Each number is 128 + 24 x the weight over its row's rms, rounded and kept within 0 to 255. Layers, rows and columns count from 0. The size above them is the row's rms in percent of the matrix's.

# layer 16 attention key, 32x64, rms 0.165, rows 0-31, columns 0-63
size [ 65  57  73  52  82  67  77  75  80  99  93  88  96 108 101  88 157  77 105 108 104 118 104 102 127 120 118 120 122 104 114 119]
[[145 129 131 145 125 114 136  81 135  95 135 132 143 152 139 129 168 111 122 138 130 122 133 138 100 169 124 117  67 149  82  72 116 109  89 129 129 141 135 113  68 110 131 111 109 154 129 155 155 112 133 101 128 131 149  61 127 143 106 123 164 124 114 111]
 [131 122 157 117 155 137 178 142  46 110 141 168 115 129 139 147 167 128  99 150 119 112 142 133  85 112 157 115 100 134 126 109 126 131 144 108 101  95 126 151 107 103 105 126 117 138  93  80 141  93 103 125 124 112 136 160 124 159 129  98 154 153 117 115]
 [137 124 138 133 133 103 168 148 154  85 162 128 123 137 194 109 149 137 137 155 153 150 122 135 110 131 113 129  86 156 142  95 109  82 153 100 125 130 127 116  95 139 108  79 121 123 136 146 105  85 163 140 155 134 140  97 113 109  71 118 152 121 127 137]
 [ 95 122 154 104 151  96 149 122 127 131 102 137 108 158 116 124 150 111 156 105 121 127 132 129 138 109 149 118  82 164 111  92 138 154 134 149 117 107 144 127  84 120 126 104  58  95 131 139 175 147 122 105  93  85 135 102 129 100 139 107 156 134 145  87]
 [142 115 136 132 136 142  87  87 173 130 135 129 152  95 128 120 129  83  98 107 145 134 107 131  85 146 141 146 121 125 104 159 158 123  73 121 185 116 168 147  98 125 140 103 118 126  93 160 150 151 150 173 135 147 145 101 114 151 130 111 127 144  96 122]
 [151 112 161 122 163 111 126  99 128 101 164 143 141 144 134 115 170 133 172 121 132 149 134 105  91 150 124 106  70 172 112  87 116 147 153 118 132 134 147  94 103 125 132  73 117 136 117 157 129  84 118 116 142 143 159 106  94 129 115 102 166 116 125 114]
 [147 163 106 123 124 122 135 116 161 121 141 134  87 103 117 155 117 110 142 136 171 109 150 157 105 172 158 163 141  85 132 109 130  89 166 113 142 117 156 120  96 119 128 156 145 161 103 152 154 142  80 104 142 125 122 112 100  99 137 181 113 150 122 148]
 [182 112 124  98 146 147 107 113 158 108 141 142 128 132 125 122 155  96 123 161 156 197 140 142 117 137  84 122  68 122 131  70 143 133 145 144 154 125 154 128 115 113 111 118 101 139 108 149 154 141 153 125 142 131 100  97 127 126 138  99 139 113  81 142]
 [152 168 107 148 117 116 131 143 184 139 113 104 116 131 101 123 101 150 147 164 186 145 144 125 120 114 107  81 126 136 110 147 131 168 159 108 101 126 141 101 121  84 121 148 132 104 105 164 148 126  91 114 143 125 118  92  98  84 140  99 143 136 143 105]
 [114 121 124 149 110 160 118 108 113 162 110  57 128 128 126 176 138 180 176 123 111 118  97  69 163 156 136 135 129 134 102 157 102 132 125 152 127  91 112 119 149 102 140 147 125 152 141 131 117 122 100 132  87 143 124 139 164 129 154 150 119 144 119 145]
 [157 142 150 141 159 144 157 165 149  89 134 113 143 162 125 123 117 118 128 149 162 164  98 101 110 136 131 172  90 150 111 100 125 128 122  67 141 110 138 107  99 116 123 140 136  93  75 124 113 121 182 107 140 141 130 100 129 118 137 117 124 137 174 100]
 [128 116 125  96 145 117  81 102 140 121 110 130 135  97 114 129 155 118  97 143 152 175 140 121  92  92 117 144 168 143 159 138 126 158  73 108 167 114 111 157 123 104 127 104  89 106 122 177 165 133 147 136 116 130 133 180 130 119 123 116 125  99 130 162]
 [ 91 133 113 123 116 144 116 125  92  84 108 165 150 143 102  99 180 105 100 165 101 117 116 126 188 151 136 120 152 143  98 135 162 121 138 110 143  76 138 119  95 139 101 170 144 156 134 124 125 109 116 142 153 158 151 116 138 139 114 124 170 141 135 120]
 [113 125 169 147 132  95 134  88 117 140 104 146 165  84 123 178 137 178 129 123 122 119 113 143 137 121 146 154 109 148 128 159 129 114 102 122 159 111 130 158 122 157 131 166 143 111 173 136  93 119  96 155  78  92 113 130 170 102 110 149 130 110 122 115]
 [143 104 158 106 134 111 128 102 127 124 142  96  96 130 100 107 101  91 168 174 159  98 136 139 104 163 129  92  85 123 101 102 164 123 114 128 126 114 115 120 176 143 122  79 159 126 116 190 143 155 141 144 116 137 120 127 129 104 150 126 122 139 101 109]
 [150 136 143 141 143  56 103 117 136 144 126 152 171  80 128 128 124 126 165 117 110 151 120 152 122 123 121 149  93 155 176 108 118 134  97 136 144  83 168 188 157 116 141 146 127 103 133 123 145 123 135 137 112 141 130  95 146  86 101 153 134 113 116 128]
 [ 87 105 118 110  81 135  94 120  82 141  94 149 158 137 132 118 158 131 115 134 121 117 115 147 172 135 149 129 139 161 100 144 137 140  91 124 134 128 127 160 142 147 145 190 152 129 177  88  84 140 105 139 111  93 119 144 142 120  90 152 143 118 137 139]
 [110 123 120 130 143  94  94 143 117 126 148 135 141 127 127 111 177 125 108 135  96 157 123 105 128 112 110 115  97 155 117 101 112 155 140 117  80  67 122 141  82  65 142 122 152 112 107 131 158 149 162 137 134 161 124 133 140 109 137 130 113 120  94  71]
 [135 137 138 104 156 130 109 161 111  95 102 115 108 123 179  92  72 139 126 142 162 140  90 139 121 106  96 142 114 134 132 106  96 112 105 157 153 185 161 166 118 127 145 109 127  87  90 142 162 113 114 128 119 135 162  91 123 140 128 112 103 142 132 126]
 [ 85 127 170 168 124 153 129 123 118 126  55 124 101  93 132 119 100 101 151 144 143 115 138 124 178 148 142 125  93 139 116 146 132 130 126 116 158 148 162 134 105 114 154 109 155 117 109 140 112 144 104 163 112 130 126 160 117 154 159 148  79 122 151  90]
 [124 146 143 118 126 160 136 127 145 149 157 165 114 107 119 151 110 103 110  75 149 143 159 140 144 125 100 117 104 157 126 155  75 137 117 113  95 189 164 102 148  90 112  84 123 112 103 138 131 155 119 161 125 105 142 172 125 122 102 103 141 151 140 128]
 [113 112 164 125 125 112 148 118 129 150  65 139 155 148  73 107 136 183 143 127 116 141 165 165  92 123 161 130 182 119 137 153 115 134 111 156 108 145 148 168  97 107 132 124 107 137 114 148 117  93 105  99 136 123 106 120  97 149 106 145 154 131 128 123]
 [160 121 140 122 118 149 102 126 120 108 144 142 127 112  94 152  94 123  98 141  70 125 100 116 132 144 141 140 142 119 166 106 153 192 136 103 121 133 132 121 158 110 103 139 131  94 115 148 108 161 130  78 117 142 119 193  96 158 118 104 115 121 108  97]
 [121 111 157 113 119 116 138 139 111 122 111 184 155 123 129 158 138  68 125 137 168 152 136  76 148 147 131 118 177 120 138  86 139 134 143 129 171 153 142 118 166 143  95 114 149 118 134 112  87 120 104 106 127 115 117 149 154 128 170 103 104 129 170 128]
 [114 155 120 139  96 140 136 187 133 147 130 102 107 189 122 134 121 129 148 148 147 116 121 138 122 105 149 119 145 126 163 112 162 146 103 104 114 135 147 145  86 110 145 189 148 127  89 122 112 160  68 142 140  99 133 129 142 116 128 137 100 120  87 102]
 [140 145 120 126 140 114 157 160 143 144 107 105 156 138 129 163  86 144 149 103 105 117 110 106 154 113 156 148 152 113  93  95  79 114 102 146  63 112 115 130 170 107 146 153 122 141 143 109  97 114 173 127 117 164 138 130 167 141 122 161 144 157 117 123]
 [122 140 174 117 182 120 165 131 135 160 128  79 121 139 108 126 127 124 135  98 129 140 135 137 153 138 110 140 144 152 178  58 128 120 126 138 117 139  88 135  87 141 146 122 104 122 173 153 155 143 111 152  74 121 119 126 154 129 136 139 114 166 154 131]
 [146 111 163 166 116  83 107 132 124 128 186 149 130 154 123 118 127 149 119 164 141 125 134 112 108 132 128 154 104 120 110  94 139 127 142 167 126  94 119 121 130 102 134  86  87 109 121  41 132 148  97 161 154 117 100 131 144 139 127 146 116 139 115 112]
 [110  83  88  92 130 121 180 136 142 123 170 133 124 118 122 108 144  93 168 138 116 137 122 126 126 132 132 145 133  82 134 119 134  99 105 147 104 138 155 101 139 155 122 133 153 152  81 159 119 173 121 141 138 119 137 179 181 141 129  89 136 101 148 137]
 [ 90 110 119 120 122 165 147 128 126 129 115 136 103  71 155 141 136 116 104 143 118  85 131  99 128 101  87 125 148 122 136 132 148 121 115 136 137 156 112 132 163 105 173 155 120 123 143 117 118  77 135 180 181 164 163 148 125 130 124 147 105  95  92 117]
 [163 149  98 161 146 168 132 133 100 103  88 146 109 139 127  95 161 135 178  90 128 138 136  99 146 107 100 147 107 143 117 135 148 134  98  96 111 127  74 122 150 105  77 126 123 142 131 109 113 134 109 142 104 135 157 122 136 152  95 120 127 143 145  75]
 [129 124 132 132 143 174 152 106 138  72 135 123 120  95 158 131 129 160 120 151 120 127 150 146 106 148 143 135 102 148 140  81 110 134 140  90 128 139 115 168  93 146 111  83 134 119 162 114 117 167 131 126 171 136 122  95 147 176  97 150 131 134  73 127]]